config = dict(
    num_hidden_layers=8,
    vocab_size=8192,
    norm_place='pre',
    norm_eps=1e-06,
    extras=['capped logits'],
    init_std_o=0.0,
    learning_rate=0.00326,
    lr_head=0.00714,
    warmup_steps=56,
    batch_tokens=131072,
    max_steps=3042,
)
Each number is 128 + 32 x the weight over the matrix's rms, rounded and kept within 0 to 255. Layers, rows and columns count from 0. Numbers have three digits each.

# layer 3 MLP down (transposed), 2048x512, rms 0.0897, rows 39-93, columns 128-255
141135077096131088130069225171128152076132116133173094147073161136127108076121139121110094168134115106142134072150154092096131133082141085117172123132091131177174118119132130063098084129124161095121157151137106146102166134125117140052101168140137117124173083073154107102152140081163097141114091083082143141129062147104093143076103119074141167151107127142115150045058186132120139129153
139073111075125207082097097197151147143181167124147176083120179148198142132169240112150147099138077113129134201100130125188086121141133152116093108106174179107209143169137138151155121134108133104083166141075111208139155137095131115139117097126123156169176105107110140113120109162099126170116143093223169126118119146155032069138143150151093121113143101108117108115070122097143137094099
157106136135109129096138153156108081067116100130144135131183063180144067112170143089060037148162121165188150142111218084070120109148145116131090149090113098126152136142131164101037109096105141164146145121126171129109130140098170092137112184125134129140157115075107121083094145150133112142135131106055104093058109175116138128121136084153104127116155118163126135124136130117088124130103
111087157071161128121089110140145137081111161112194139120178108076125095126151087123164106067174087126129079111091177168145134182097095181075167118142087209151126130095027159157132195113136126210174168120088139113126131117141144128054078155139089135156093125120070145121172097097128096136147173120150045122142123159111171129128128120117151153120175152163192096065172172072143062196135
181112146135142086095138168124122109088130194120168132098157113141122164139080173180190102088128137124160121119139189152144169104098088181081131105175085143120145142121051122148210125112125122114124125133162160112099178115151132123124108145190109064101136113153090104183124170093134158127164107091126127075130129084171135146067148097137043143169116125134148147120116101156124082098143
074108137142071152184096167165119120096095103152155158144147185171150165162111090144108109180143056107165121158163112153127098182071209135137177142106137171116125123116151102152194212093136137125118144103068162149126131123066152175134083181109111112175129182089147119205165096150156140176113143162128175174130112146074094099118144153147107126143159077163102086128156088157151141124066
092126102168093158103114128125136171095129135070156165115070124157134061140075113156106101096126131036170119146146189183121139115166144180143121061159169152121157137076130084129145138185186121071145158152086137161152092098125110066093096102137157168136157154137153110140087173156156132130117169164112105192083168129172180103093141163127114094139128117100159107156113167132158138156119
132130132149135134117132102104122162163107092139132129119159144097132076180123137088177102125125160152160173159163147115114090144138150118162075130165091173110170133133111174116134081115122119163152133149173098172163121158120150149145123102147123141118153082159141130097160162124074116173114155070140096089130149102160168150156147136126114076157142126160115145071161131151076083160109
191107073150130166095109106184103133124099112143148129152120113158124111139159113088156142132194166129149121184084121091156084124119111127132127095119149123099152186087096171166126170064075170141124145201155133130203108140154141154118141103123130145158090163101130163081130102099148131109129106150123116098122102127109124147174167173057121109128143095148144145161158098185140167121146
131172122102118091162171141139183035155130102062185230093056090141149111162163134150129165143141131165099152084030213102167105166074121130138064094106151175161141137195138093165123149140032081185156120085167111103155135065171166144083132123138070076068106128143062126146139104090146169124151178154165101077110103151129133144108110118152130136136087113094174137123075097128120132161144
154117142084167083123140144153133104137119140108134183071092099150133130148169123133154099143173111151104123135183101174168092116092093076117103135143142193159175120129104030123141173139160138094189108104042109169071138095136106135099109089111052097116104079186088143128106091130141132110097189069147164183104064162179116122113119074092062120107107099130120196117117141127083146162097
100104175157064131148105137163170092120131132149190097081078116127114103139113112175137146142135151155109125139171183085184144145151130060165139126102152142092166125105178158094086090151117111157132173151164085146125177112114156158152082170160160134094102139148104093098176091129104123172108146115166095151128115102133110151116142185149153080136128106146142110117120089122181131141108
145135121164127123109122147108144152128101170166142162136115193111131164182134130150112136140110079096116133187098158145078169126148112124086150156129063160174110114143169126132083129135134098139154118156128187214131125146130112106196135107092084173170127134173127098077190120089127119128116119135114094110127172174147108142121148120178125069135118127107074178134112116152096128128151
072160162152144074092205091151122119104132167138160102107115138102116107139136158132117161087127051128078108133135177108115113113095151198099119132089156085187153177110073138141160102160122125050165113125135116119147140086101147130041135087189134105128144146123165153063164122072161164147142085098137097121188093132109194122159058135122167132124099107120181231193118110195104099164209
204119137158133146020141104127137070122123101085148119079142166169159135175184120091086101182154124136085163181145149087093133094200086070075150169106116101153154100109152122150116173085100144122154135168102137169115123082104136138113119200130104128185135171104114126131133220166060145151123083121172113077101107128114194136120065128130164119132071127129167173118125105190072165121111
107147117117098075104158087110166162135090107151138110152129116096058119143149179186153083113168183163129160106111130114164123195158079130110185195139149138159138133150147176142104115145128096123110126158123190140169162104206073063171146159105119130063105182168126114125192151161058160092115140167061112213077180126117152086109118161219108114118169136101155127061051101132141130188132
120096139121127139099160147083185133115160099085133111127162145134153177167101126136109154138105125153156160076159167172131129070124135139127097131186153104110166104153173135117105123107140134119129151107160119153087128147101120135162129175126163139127114101188122092125118107129128128159173107115122124113160066164153104123189143146122126127132133120099124103130162105138138123157115
192146111127069154126171101072178133104158125139209059089065161178173135116130117126131142143131091133145145110031192103151067142080096074070151132137170119152074114119126135126144113129155149155106179130121104121099092138116159146105133158084169120114121141131162133121119102082150128157133154154096138163109152169145126110150138195113114029084125127124171136148140166132120178138086
136146148103135168087130168098186090145174081137196142071119144154135159115118149057120117111177108120153146153070134174112120142126113187168132157140160133201033131115125160141165151109113151138101143083154105136140090130204165163154103107131126111118113120153145160175136107102130111142123160116135046173109157106197145122111135119161132129114116160129171139097132137078107095139083
133126171126133186130092053155077147180161095130102194105169103149134124091162096136127098152122145207132150118104110095098142151143078065107126111170141134088180123162142071095103098093162156166198172187110096109111094084074116085184140110148142112132141107148129116096177132096176102123152099141141142122186131149122104076163156151116129133098154132160149125152113111149115140079131
148130116116147138131092074106121123086154112149108125135106101127164046157129113147121111110151172172121158078093126084089176106105105146149148202160113151105145104094122077126195143108121146165168132061104168113142134100156203115127159115134069077138155158141160156132169115116161088096139093143194079104129060071103125146147087168131162131154125159148153192137121099083098171121138
122141164125148112148166100080097127108134111096169156093108116147105132145061102085129162136123118123078144106123161158060062140137139195121111168112109128130148135085128124163162161173124126083113131136120104199150155110146100083075184111164104174152111137126153202183139095126174125151091139142087106139129106113104115114168090116124120169117124143161086147103147155145074148151157
045103114148138147160078146085090126102140113102116112168109135127104119137076121092163097154159177115137180122124051139198073190174116183118120161146126127164185142140144144157108127151089151152140096181120089194166130151162122187109086112159070115106120117115185144134124160119137181097165155172123110096145130137119128116061068160153165136113143118093120081104103167059106076119073
117101194120046111100105095082134127107158149120118132152097123127170106096113133143141126176123141161108191142189101084043088162145102103096133100152072129179180130195148098112146121101051129150141086158115171155113121125060178069119155092140157149123120150146128096106115109170144126104142131130152141128117126101131175169162177134154128161090192085093134149157108207042073149050164
141121122149140176142137119087122125135121128069149149158110052193124193098126123202128120124118143142250142134053143154105106111173154078174044122152147055108162154078021194092185097148118103112164179135136195107089094111133164085098138087125142101113117067082133147077148098138108108155119135151172138163097084189108124171155106188131135071153043078129141127116118115140184167114125
131170129134105136149132111119097118092136150107134148127127133163090102095098095144151127130097139167117120127152128142167191144115067117109029115072089152118123085064102131094162126120100162103156171077170147092152136070114151118115129128163178108152158065092103104149083120132189082086148114159121120154183100058122079140139123081142088141104149144124081111133094134144116128124103
150157095130121103066105160165148153136165085092131138156186104176124101096106161105131149123134142162092105150144108082136165108132194189161101125110117131115151181124072141128123143144140125118072157112170197141138158081067136124158131126130094120147105055140158183075108060127133126161103094145072111128097115115135090130099138123150123092097169116138145109088133120168140214123141
139184153158048181179103161138108097089134189059108104103110107162087148118158143154080137136136133164108189140128119113118101130158140103130125124137175145133112130154095094102134152121125175135166112138083112121134122226139132173165143079149160077102162157100043191151189111145132099119103102133157146213108136104120131170199165181113120112095108124104113119137136094138151119126110
114105153095133122057132140142134125187144110123187118102125120136082144132070087118118136096156109110097101125118160127096100105051099105105117127103134152112186139129132089101139167178116113152102114138148098154139088159057107091118137104087106121121116082161114137134121116147148128107152147133153140155107075131147124131176153136133150152141119170119150071139115120154110125138124
104135148107092068109099158113051170103123142153137089094075084172149066127157162127162099202118171093111132181100133104142153161168196106132081131178158159135134045092157136118153091169167073115119110113098151067117096143132135152144043131109102131142153129124155142170188113119170138081116148120100078146111133067126119170177134095125088126047092157143081160099077139158151119119092
112091125091138118116112138140149127154110115125189126134115154137100129141111132093143140167105179174165155093134159159159137122100149130096141176088108124147111155105135126186091163096139094130127164108180125185142192103159096192121108115137126139123150116088072167124118174129157098135141143111100049166118142162096200143150156130130111134126116174178103127133143146114068184138155
116161078170146116174080089133083138134143153055144138150110100182080093136113135034113193155115112170107124109140183073108110140136138094088146109189139131144082116151071151195173137146104167097144089157061148105129134164139108142085110145110110114141158117077135171071096143181149139109141200081168182106066104116128123108116139052130159154101166111143151091180102202199141144165100
139119158114170124127105117145135091155175178074127120121155113179151139128114115212148097114150087148140115110152080158171169125143162132085115129132118128100117096116109070083110109160125081156124107149113115086092124181060139108108129158083132155137115151166144133101109116104154096125217070085138133099153185108112153159134143133120138121105098134162119183106154096129125139105138
146149120225173142166106145129174087119105168135128119151095118115144107141155170139172128153079123179163137184129094100147180149167112109111115113133171075108132172121145115137134088070196172148116139153101037131099101127097139170112157142146115138117082170126119154061089086149041140184106128141044172100101161132114122117130092118139118180147135116151146139160085140171114166184132
133149093099118160162103092092133112118072168118150107068126087159103123138108148125131130107125169163121117073151122095083155117163103136143073128082050125089124106109117201091129104139125097192102093133131163090117105105161150125150119133118127092151083149103132146110110129120111122155104066096149107118177109123119121180111149128140162120161162104184110153062124137129091112131169
144060146117088131124124141092160114155115115115136182119122121142116090129154035091120076116126201096171126088107173132134178081111099156108139172120130150096110119116107139185115143131114172165113135134072064202181123221147090107130131127126125142131199098187186149115117119063115134145120072147142182149191122091074170137195158098123112176121165127140148148112160129143062083107175
115170118128121131138159169124129128105078107168130123116083169132128117062093150117121107150128126109109125116140140068087108163084142150120168148120137117129174133146109145103154117146131129146162147099131100165146141111115108116136086140138129129118184132128071085123106114143142153103148133119136119095134134137147090103121167168136148173107097133143155106172101032102166140118133
133120115038138151085144125150141160166144077121146153101168061159106085113124122097150128079118121140108202170162151142043129100124169137154089053080111117111119155156112124159127095154074070133132093085108136186152131092118115070115138103113119042107140157111103145129168088132142120135130163115093162062158126095057190186144142191093127183186137202176160169172114140199115106173126
131129121219092127020172151152144143108127159096157126135100135138099205143124091093057133190123149125145124138157114135159109175123140165139145119145095134103085118054167107096113141130159158074098115090118142123130111077152102151153110194114086144151131080136124119139096150149138074107132100146125103118140132123122082095108121132108133117177135093080102170163133118079167172141106
127094095082133115149122123158148126123106170144121125142109081149130161143161097202116112095118206118101163111110162142185137129136111129123138126162152088130128148107120128097151148143098126132101125137140100133098095083136134067131148087124114136103121137159154131132131103076193064181092161211086122064109130116172140114141148105081105122164117150115106129085132095113110129161059
107147114133126096113099104124127088119165066133131137100146110144165177094121120077118122132175079116123112159125091143095107093116150086136140135135146136105102081092132106153131102119112149079125090105134117088087092086096173165128167127148127117117098122142131222100116087105152062087137175135079140143108136103094137223135102101134156132141155120123156178161174086141086151106135
128140129178129152179126127094076056115158128124134160143104144146123184125119136150120144121084152180155091121142089142095142181132117183109091141160171125110101174144144069175143146133106137130097093134144113127160128124103129141143132144179141110079123067080112212047125137153151159147136135051135129149170168146137094112087157155144110146090157140158139074117161218142101133101087
218168153114154124091138100138121040138137165173090181109117120168069118051089133176127162103141129198167119133135151133141117048095112113131160144148120168124153084172138120118154100207165123183164111052098134111168080148167126114092079064162121123108163124150125158112077146062137077139082147120135092145020151143159112121141098152133110186133138094130115108131131101131149099085128
157156173080077181126162172149087091126111144126122144137160188117105134083102170091066099122139103129147139139116100141195101083104129130118079165117131188171128097111105098160159150164120123145158166115071131118068149088177158075158117117137103128169140130144142158147150178180160111087111159093123160146124164131083149105103095148095114117113117176112093113096146135129116147130127
164086122138176095111192191193175059141186182119078112104043148143115147167143144176074131094149181167099154158112132056134078120109173095053171155086186169173158105091154144116146134097124159150155048150131128119104132163168093135136138129029137175087124081066079084159219127170117134112134124138116054169195091138107085118160109136173102094129137122155197095131123113129126186162094
172149186110107125109114127050122149118142066098081126120082185156127134141105138084178067071123049107060138104117157155046173119128113076152136134118098011135042177159083096101133139113172147144106180093171128161160195153069078108122098209135175136102202171154150206122114106128135086092110123087133099059139129100185093129109159059093071054140148085142114177089055120157135164166159
148143167087067119086139110171213093155112096106133166142123074121158125153116138147162124075174106189126133122109193061176111162161127127147110150183169127083096076155113140163135100137127173127123125103181135144144133117180115062101088114094054150114134161142108093144132105100144189155133106141146165127203138073126153198149088118091118104142116108118126147127141097113171133118129
078106099113150073095140159129150147184174198114120130141141141125060114115150137099249115052170137131063115205135103133102107139132071192158082102064128148072196094151055111058160115176151091146246179173052208126160124095119152039152191102152130069172182154149126102099115173136079137140134173092114095115184073117161161131178152207136150099196136086127130147160111158134169161166151
151130144125133115068088122121132111106174101118155133150172125133095117098089161091148119080147149131083132152124123139140127159111135122130181149139135150123118169141131154119123136156139171094186148143134101207149117151087108121158162087110132180113108133138113105127147170155145129126148145069150114126132160118124097151163189141102162115128126105151145130120145105176126134101132
077125117111107091132110133166109139120131147142184123153148185084172148132043099101112114138059153117096126187118115112138114117172102132091188149082138082179135113108145145125182148170153110175137094153153136135070070141166142136144137102127108162095110102130089200144159140155070125095135090117110168140181121148092165114125171120107106121086138113113145110141192092157171156100066
151123114141072177137155162125067087118204169165160127118130174165120155176103144150135107113142185174071096163091127124101200120102193137114148081125091190170114074143143151143117127149122191134122060163155127130153120127148146077127129130120138130123132166133096146123075125114100132106105028063115120154100118092196104140071176085062111124136145080122121098113125161159135162074118
154124066112115123107115157118135129103105188168097122126095124186100116186121083175146126207113182141150102153118139102058156114180143083126141096120140176142125126108126218149123069164143080132163131134149112114143080158158138078091114119128083168137109139100131083125165106130160095088133168110175085170079142170096071102123128080177092110143146153148151132140089096107142063114124
153130167106181158153174099168166145079149121140114177162040162108153156101093155097146181165141137116108135066179134116148150142122072167146142173101078113122107115098095093132072068107073147151124135125146145045079159195153169129161143147131163090123152077092039123114115153099173114162054182162119079102154143106134111161192119053107095149088133181130156092117173161164145088111170
083107070131107146124146141129171130119139108135210095107084148158141142107105061122038136166121107154128139129123174116116136211139106125168144207123154130169173144107140128113136128121124212111066059175114077108058060150119134181142124114147097143133166106106085118142174154218111175160130117152092102160117137125137116153146138143135153060094167124153154134072124156118140135197093
111129103177128093119130110063108035160181147175196102154143156145176115136093098065106126163139083111114153123143149170183160053051085136107110113141165136122140129138119166129100138127110107123150125109122074115127150138085140131091115127111125094132136104123139148089152104123145145171081184191121118201110165139155117098114117156131088149154130146143144105093153120168150157147151
# layer 3 MLP up, 2048x512, rms 0.0989, rows 40-93, columns 128-255
053063131189129060111165162205132086122175096134092134127149174143058114195155125163157139169112205137138132155146213120180113073153100126140111089148069116159145120123139126113127111090119085126121142103178123033153091078108162100131072117167110084227107146182146071172115167156198124122120068118108158087109149116123055120118143157147112137173081187147066121093127172154153133052154
086131079171159114193135137108112099067055097190106099108055109108144095112112107051079116164100180178141085110131168140141120114101127140074058155127138078095166067188109106076043134157124145091069092176172110083144170131095060123149122094110080101136093176107067124134237180097170129117122113180044099162153151158142086182066105101213111123114162117157085159182048100139119117167146
143113120101113091138106146170150146141120159158034110167191141151122102170116180120199136123138172121165121182090142082163155108103134231119103107134104101143144146153132149089144159157160129117121136113131128131124121131087073174077148112119060109149112142173135101156141120162123177148124093159081186104090153129124101218143115165139164143161139129116075052065102107035117066110098
187078192127096165107132159129149151149137139142080145101169164184145128098116139106117102143084114115175157052079122158137144153089184136114132127108097094112142118145098140097149123118066134082167123104133100134214160170160172136139106117079204120157163153168171105149127108116143125115102153146154152138060163085160120134148160100212135072103063161153155152118133122086166128089158
102144171128118110109189091134116127109129100167070110162188163182197161138092141150127110119150106098138117127081105127094134086133087134165197184137102123105163136153125157145109091139148104094126176135178175166065148221146066170154124123137137121143147126147123034163158124203126125160117118146147195107146116118145163175085124135105089131163113174111112102168132161148115161118111
078158149135170157116141160143088123124151196177125108124114153155069109139126077152115176151099091092109132101135154141114112109171168134079190095063159120061138131124141091128103103162168103092103127125092098103067171124101131159115124093176145189124092101083129146205061185143226144132139132145137072145062094105145226156084155131208124114137097135139145173157124132118149141115148
102132147228141135118171156092117162147116084111090140174097172096096105163118133093137111142119169127126120170149139170130121142134129129165124078195165121182216204153167137162136106123115100182137180105095122106144108155071176099138126129184087149093131139127132110115173182132140137161177146084131161091158117080149104133109113096070066108121136139161124139087133172123076113146145
144143143147170159155146150146210125119142129099115155135104106098187141187151135128118158112111093140103150128089143178105148120129131122174103117173133135078109170127124095141127136151159132128134157130121122112080070134163089092118182074143092161101105134109150166150136122085141126148163152117112165102168141131146089112059145136122151162187114144144090147132146116120135122085179
099157132121094078129139140086117064103120142207165138073138110137187095134082119145186098104138146051118126175167141121145209104102097115166064127113129154152120143178081144106152143066103202092098179104163175139101167144107098127135075138137128063108117130212108130169070080135171162177140116101164137083098140186163078142081100125137104182162097154125123105114146142135189207126171
121155125160102128106146149169147214136136107111139138064073081096181132174145149167107168090133102066093157109188185178165135106130135111136124129121121156135139173146138120112143158167136137141160100163091090138151152116089104163092113115104088120115133115096102199115129123120102134183097161069138182122151088167129135165130133075157121102112104157140117157108161119130140169148115
091067147114111125134114073086123125114141082132030128145114105073107169218104145143103145087112151165145091090129131124118209153148147099114111149140136216146141106123166141124160115132105124117086115116127071205126122143097194133186087123092095127088068138150096097169144093097158195152088140124095109164129101140147168150041184154116130161140137122151071192091104074163129186163130
135127100122098136146091124153117112167073078113138111147141126154197126119118146169071162113119153066131066167127098123110132151108169129100047162130143106144160111169169162115165158172133144130109146139125148151125075100158110179109133148125102138144032092197170127093106121127180132133095115119132123108109108118139060165079165089189139096126153118097161131149131181136128134127110
083118081077137182153225200086101108156229151112207084094104168091086081122046046139107115120137119148109137147156026179081170144110179118164169104137108109147075184175078162062110157119093163094132056139167113124164074179147150152112187073135107140113129130151145108097167142126090158125136124137122087150154128119116123144214116163149174125197108176116142163113148132129095092149135
163124139148127129079099136124121113133069065117127187166163086138116095081173165179119107164180159122138136108070223120146123170137060129086114085147069076170161146110138161097113147118096144172111160103078129136161143070138128150141121125113152153145123164072144107099074133117144127161143109129128150136090137093113177157115106116165130051129068140137099133065077071102089125138130
100116022125121131104079157149159179158156097166128142134146138128076150110131118138112134145134068189114111128112149119163123086150072104156164170132160105160144099147206185129181140109162119153170123118186186057046107102101127125138140108068122123039155107162164165185215126181164153188082130117126171171056166119149154207119141124169117101131162163109125110135166181124077207095140
087080157140122110092100096116116140118114102123156115205129146137171117132133173131142145122125126106149102100155136188146131109126168169170159118154151149071138135110127130170154103088116154101082147205105112135143082110141177145156123135156191098184138108082112163099111143143128132136129108116102126125135119146108081109139090129109130113101138147111122076119124137133149159167097
127108085115116176149087127119094158113123120132150143142161108161114096130131160110162179165154122098078123103093169103169123121129120137162152130142129127144130172127142168101151157115104131119103107065140148152147173188141123149108155111114107128158170183169106125173031117086123110143093149098126176137144201179106133126101122080158087150169116118146127105151092130135062097143156
146154106117126154127129152114150071168089108061192174178097115128150140132095135172123189135143082117143118175068086130108122103146213108065166189144138048158103053099114137084150065113161096130098170119136192109192130167153129136154154142133188099111144156096204095131113116159090125197112101092120072072114136171125191149092107101126098120137112138111096104144133031157070165107108
127128122101168089108109122155159138140101119125142156194097119109153211097101109132132117115116082176126205106179137121152082165075093142144076200127142107136119092148152051050168167145136130148093114088145104123218109122126222078098122132181100111134155069110139149151161088145166131143112102134095090149148087105160072167089130083151113149131144110058123155023157129104133144162138
118062093154098136125137129149105151144105114137180162091128154174141037170141176117118167114164166166123159108114113121130124082129121101110132107176150097165095111156186104151128162131152100101156117133143169132129127106142076140138140135166108128109116120144123151144168190129140134119097143109109143136132122142174153124115186104151145119106097163092118159103160100070184129122103
139099172124108121098192125089112142125091136157107166134151113104178093218120136169175132155164217122083147057128181120086138135069165137163123142109116107138149112094164129123167177118113025077141158121100121173185090112161128108117167038084170051121066132132127148155175103169112122149131134151108190082113147109131115141128085155171104143124081129156080156081191149109178090141145
141124152171096110153030143138109066109094087159127156161131084134136129094084134060129059088197155094114121072139107160196091125185133181069101144090055136161150148095183106181148134195090122161054081061112047140137124179133147083150199107126156136121103092137087105139142111118178120136177134146118132067134107119136169189094141115140118120161121142089102138151120092068142055131105
151191106153112171150110091125078145080173081135123155065093120112099150100085158135184131149142097134151090061128109144145165142168165110118130101171040112111177089115165124144168141171089100103129073112143148104135168128129140041117145124068152106157126158122151129100086090137166126086159134142110144109147131171152185150142197069148146124093186133175139135106169123108148129132079
113142139087075180049115141084132156168154189148170119109116097163106112132107059130151091122134085133171210120114138103067126142175126113122157133124127110103174167122145126076116087149118151132154215130119132066144117139116212084098137103161095135159150136111103142075173024159161161127175114097151159158126074145145181117156109140066173165155101162127111124138092121156087147113147
129111117066083138114190134152149117095136113116098123178112069128112083065168140139192130184101131115145107140153087156167124118118151093117054109101131079102091138067138148095125101145132107122140104162139089116226135117161139159141107149135077144128119136169104091133123094136142162143162119162165134139152133143093104107142129162098162098156208135050068153090139140160154124130113
133116109110119175115097122127149131133113099088151166105153119147130069160148125091115138157107095106137104147103083117159121162122116143100165166119146080073169109075150175083129098176092173084132173080151123105141127132175085098110166056098134117131163042150151065123136127142060112122183181191148153133136166106157168126080092144092100115172136124145154193104083190146127115148142
141103140184120109136114139189131127128123090085140147137130116173170147096168098114088080102120132095115140142125110121119120140107150091091109177117151074101147134125141110113101102144118133167105140168128053092111110220105051146080157129160074134089126137143135132103152163114166060140129141139157077154115122087150097109189167150142069172181096078141160101144116128076086138134143
152168106088146144078145107104090155115102080165106130150103177114115140168176126159119116176117077122137103119126153113111143177115129142164091113154118134109190175138158174113112104147172168134112169133128104119106107105145119076156173105099081098130155159134114107124059081118153099146132135126170102129131166160141104151109102141118167142128122115126127156162142134138097117125141
120122128143087115070102154125202186174169108176154111130167142082158135132174113038104092123085135091126145163105101194145076157122103118152186135101136163080137145152126182119174113110113064092197117089160125098154159156153090143093153118091146121142175142142084074128161134180118134106114158178199181113187155101132104085116070132140130139095152181068171182152142175116181188135107
156089141088102125149136147088121158141106127118110080150131146094115195127114117193117126135147073135116145122114067142136111112128103100120094133097095114116118123195127112075143135118134165117085114169116053072127131147121120115106114108111125118149092123137120106146125136164126147139115167151160148127099172179112102139121105129086130165094154106162116135161130131141154173198116
153080133118045167171119131110136177204150119072124150123113145128188122162184155107090148112132057161156106135049124096114095118081183160139110124141203110093127086143150067120100128120219111109119129157103131145106129104102082128121111117147116085177070152158141141109124163128156109144152196113095130102112186082110108088147144076162159109104107131159116176171167126123188139082117
162061106158140194096150110134155151112168159110127137135167141110157141135108156129108144142106118135162129114123126149133106158169141153100123162158182083151149173138138152121166132161169161151140162123122065144128136090139171148102128128179164144074159159146169139119122118122226083140122189090157150173167128069131146175116111123141136085153106126094172149123146135063145113100122
094132167163167197137139243068126080134130085119162193213133105117138094089098000146121104080157121100122069104089143146193156128122124101157088185110112067134094148144150124122093134173132123127133074208061105132062090079146123109146151102131118113153130168129097105143147100152158094135123105118128170126126159162141165105132176129130112068098109154136139148126171101152110154196127
085080120057101101127144154107123100171133102134152160185097151162074148140114064183116135092088133136100168070152170102130170118085096191174050080107137145124112187074106139176135096140163096150142170093124101091126093095118113125146116101115038112138090168160146081093172102086131118145214182138113178104105187210169089108183124162146149101155162152169120151072154098174115146083115
100152061163175147121095084092151134102087138090154197119067191136168028157155145054116173148096115106155150108092121133143110126093178096147131104119127147100176160150124163180136118146154142105157130131142139146181042161158153130112135112147106168137099148106136131084158128099108117120110106068098154130126111085136115165134153101173165126092111114156132121122124159160105168117117
104155129154121095124117121139138085141126148074165191124124141142111115107152121136132140133167158109087115054139161121139174115115120108123132111094092127118136130131138163123111107137147098138101070189102143132105150192142106123103140123150150139189126067162143154112133165128085133140170135126140133105153132162139129168141098092077080118102090144113075154131119148150096146117130
158140159106086122103155129110204133093159092216122061151082135085164106141131103101137145132133109174142148140171108123128158162054182095131102146092151108052178137122076145042187070128100172103153135101107111104160090076088120147086137132146076049120167160166141155160163143143135151124154134080117149174124130125076196176174177127168128061190177146189102161204154180188214198119098
178099122121117144116198068157133087131163089174160136117170146164090080118138037049143123143170056189182127173144105181125131120111130088183084088112074090114109168157133095156185149052072112096127116144122057134085211092098107129139112066088128131110146149148125092139150170152104121123147130192111190161125119187101096109105117163096120139128198167108074121119156118076173129128198
127099119121172089124180105170130124172148162086193116115081112170142174160203126135182127148201127127104178098142136160199144184105130133151122135123112140044146121093127136110158176131132119187142152148133138170099103124157076149144160114158105087083150104077115099123150089146126154149136103184154076146167177138169104102146132084142106112169109138096080089074114103153161098124078
111145101111208195139164130108086126109121060135080125114078032148123072098154181112124115177109093121224150118109101102142100114067152137153098124130174109107081126109131130106142099128106136096097133109179119128133123103126157130145157105171203114080147167122110152142173132105165114165166142145102128128074118129178050090105162090152148078172141121119130108078153114124123108089082
110135140135109143119143134075103123082113095134149132117152145098182128160171126119159117150126074093113138060101138100132142177132097188097088134147172082115151112132107148117137123110162108102147134100126163143101123160132134174129105108147105132137120096144103142145153084157157073154123106161137119102144123129125119082125127136104073131140105136128141158068130122139150122111089
143096154186105118065143105157104110128113069144088114127100052092069117139142131188122083171109138144171139075183109147176148085114157126107134092147171109116171147125099134130064145176115120141086161141130136061191121116088095112116123092103085168167110118221104134134054164126133058186089115118099136091038098169180133133146106152188113115150134128089099106136098140126134153070171
080120138158155202202149159066140080171140125191158126184121069157087092125161097122134139119156151151089151103145171155165139126099098139134103131102195127198117109114093145106113120104108141114129093140026123094134116126140093152151143087138141113151127130116097155139169126132100116153096216079190111150144166147152144237144187177133117144146097085123126135129144159132179128124112
084157172134128220106089177159125013087112145104097149084184037180115162226106146109077167120218172095135156144122095118159127167133117059099157102098090149117123184099146134117136163125126157091104157201188181129113173104099122209103101118120124114148150174063185163138126137117099106093116158142125078136145196110098090126104087132123058108087152104147079126179091128168119147116134
148100150071090123071176123128143141186157111174184158200122081114131105149129145152098140114217086091147118073143145164165118125145123098147109135134146075127112096131071066170163034177098198149122136134085140162098158119128137190111155145075126178071193072068145135126121141164099148116141142092080140144121170138085121112140165102126139120133176126143155125080102141182114132136102
105139179127088182053112125125136153145139095138139150120091146090143100155079152112079122134110115159113079109077133102179087173165134090095118099141139102146117177184128078107100139106097150112130158140122078099125099144125167143038097083132055175141105139187123120155111130123116166092180037094159125099045178172168146134139095081168205105053139119113133197106131131081071143136210
095139170073203181162187108095148147090108129114130093161138123130115130178106086123157148129177140107090094091115132133140081179138136133138101123111137120160116123174158148131066142129170056131165119126184190096183085118193099091142110177089151078140110207106167130117103081147137134090104113122160108128199064121154169135162161139164179075046118157186182161146150201178081123164182
108167126140130123132137098112103100138122137152130117110157174106145093120100126153149135121127153126148170153138147131136171123127106138163114129088138121089124137126138134127112141095105166118127162166093121110116128127132180132139108100106098137146142117116104141113136134095145095131122134121122105132135143149132137109103098152129106108119160111118148153150109128116101146133175
127166087103134151123108190149162112151122143152149168172178129138166161121100111154093112158138079149147180156091092096115177203148185106143146099141108148170093096166172054176200142181094124110105152076081121121075048137139128087125149132163167164132142107141147137132084152109117124105127152118089164139085101103170097129155166109086116122143061075133169152139226113179095160063125
081171121107170179125140096095092156144162153128126188140175134155107179153058116133120123166110132131173174122136178096120083116135134107106155128132140096141136152124122109181112101201073166091103105126085139121086152165130102072141086137142153123158236145146125079115091162105168112142158088108165190219182206102158148126097112106117142142076165126110084093123188116158139072078143
109175136170179110066144169074120048081075210164101184063168151157107082127123089190105148173123102141104167094170105177110064117142107067105060169140137170138153109179110115196148089167167095047115167172143159132166105136103142137164156172171078115120140151114148124124140169177160113061104133078162138152128159161128111144155074048121095095131185126142165098167095149039115114131130
154117131186173160158164133094162119150149098089140109080136187182084134134147097117128130116114068160119174124120143137175146085123111183060161162187156106160140118145110152097098142070146095184126050157084125169078161098160158174149122117064166095121063040104154132123105105149176048123082068107134122112132035118149182129130120112140120083195127121136135155084192201142116073133083
079160105168133129125134078132171169112082094083098142136075118155163148151116109163128143122078137079134157133183096122115147112064113130157194174130115162118125134100138140125151112095173107115153180171160148031146113155116136140106118157083111097089147139137081102150170129121125154127194117106075107154105096143116122134184111100145125134113140142180150096092129122094170100177074
137153069111127130149146162100157189134144110143121141138139119108185122154134103100127125154096142119059215124096148132127182112193140103118110083157141137132138140134128127075114173126081155149176132145085126083118165109118095160149113151157090119157103158127106123089091047134129129162136086115114101207085120171135184151147094109151105096117143146132170131146101138158160205164143